Each number is 128 + 24 x the weight over its row's rms, rounded and kept within 0 to 255. Layers, rows and columns count from 0. Numbers have three digits each. The size before them is the row's rms in percent of the matrix's.

# layer 9 attention value, 32x96, rms 0.151, rows 0-31, columns 0-47
091:139102136122106148117180113178122087133101127149121098144135137105110101164132127129114131090129091081191071127143092151115115145118131102156123
099:124131099133148100140162157066137148100129090126110180160152125111147113122123120108110138153155138129155061161135141194150087158112123105114145
110:150107126153107158118159107121055110097123114122169134147105151138094120107087132125121160115133090104155119119104101098138136134116115125099159
093:140090120123086120119118127152136144099154154126128192117125164098127152152082040118116106159143131101178120120106095132146117124118132139138120
110:129133135105180139136136129138107163103165152113110121159107126095134115132103130097126116104111158105118162145131082134121130126110104134088120
101:128112164135122123078122174136149141149135154148110151125093125188117121121122117101157156121117149140163077095138120127129146124118140101117106
099:097097130105105128100125169107109119150125138140155156115162122152152133105083087124152141125131151131100119109116149096164158123121125075176083
087:135110162140128183168108128099142140134144115133144125141138133137080101130149139133108118127162142177180122102146123178132180115174131107136125
099:155124143113088070132158148133147109132161089114137118127116152117098131086096137142143101134142133156129147179119132145135088120105148109084129
102:132128127099170124120131101157159163118120080152144131147123152126160142116116149117072151123174122188145153150112129132157148120141127145148098
104:124141149139156120107146135106133181161076129136129117133122121168113121160132088136144091107132133106102109108129104129152132158118155154160130
107:124107151140136117138130149118108116124148060121128176106128093172154124123131147141146157124102127112102147144135065145162143097158118149163147
094:121087131106123147155125128098112136121098131106137116092137125113135127133138182162118193114153111081127160133117109173131088133119099117179113
111:161121121123117106167093098164134091098119103146151167116103129135104123122123133140140173119147113135133150057120097153090102093131123100123135
108:106130105113115113113118137091140129150117121122130139115078130116140127093153135123091118163166157144117108171134150086088115162152118158139107
098:169089121111108116125135122127100097148142164087096087124131112145124128131145126148108163137119091066111162132168153116146127139135138108118113
095:124129099121082161132139109116087104148097142150122116111124110168149109140096114076120154141135118140138185117127112162114115159112144180133130
100:102110146150126141078114113123125144130127131089153136108157135138142123137100153090141126128136098126115165160142113137111125079156174106176137
092:130155154137135142151142113178095156119121105111073153087111141131134095138135124100138122163128135167106136108131103156117139137124117129077139
094:143143123144158133111129090112083165086122201124170107102120118124079140131175102133112111084130068156121115116109147127115107126145142150116131
092:137164166151175117156130142130127115155143113122134120105071117120107106150142124169116129109165090138091104118124152166152110129152173135118113
108:111110128142142128157090126087122158135071126110168098158144127099143135125122110090186150152125096115143156135111129098106119126128124116128146
100:100110163133139128135183141126179145130113080131112143169118107122125145157110117155126123172149164136101129125105141102102160123113106128125131
107:074082118120151155156166109123088131156111111132127144147106146125133169148153131095146148090136115145138138115154164151130143170101137121118124
105:129121119151146100173148139151118079178129131114149080093123150143136123125106108100135121083111172123129154191150116162104105151143098095115090
096:109107146145146148162125122145092128166151142108122155093124099095162125148158086123183098121120130155159106149105140131123131140145117173136135
100:127137114109102114067120085108096127124129096118125127125105128143159118170140073148139158118146127156112090096107173110124135179144109091153125
093:124098087145178118140123138116130131123124129093117112190114115156125131127107111155157129124147099120138109097119100104099118125191124129144131
094:123104119116167087140113117123128139159127125153136120085089141114119125114138093111121134153106119140139157150158061134124110096123109104146148
101:108108109154117093098133159170110097160114128108124139120124088143160147113148135134104123120162089108129121121101090098091126098129135124109102
096:143089136131130147118144128134054132081100122112097108127092099094098139111165095097148087096117152131116110140124172132106156186182131126146140
108:147150121135148144124160146102114152162144128109121122119124138110127130139106118200151131091103170153128123136131120089125119096143140133128148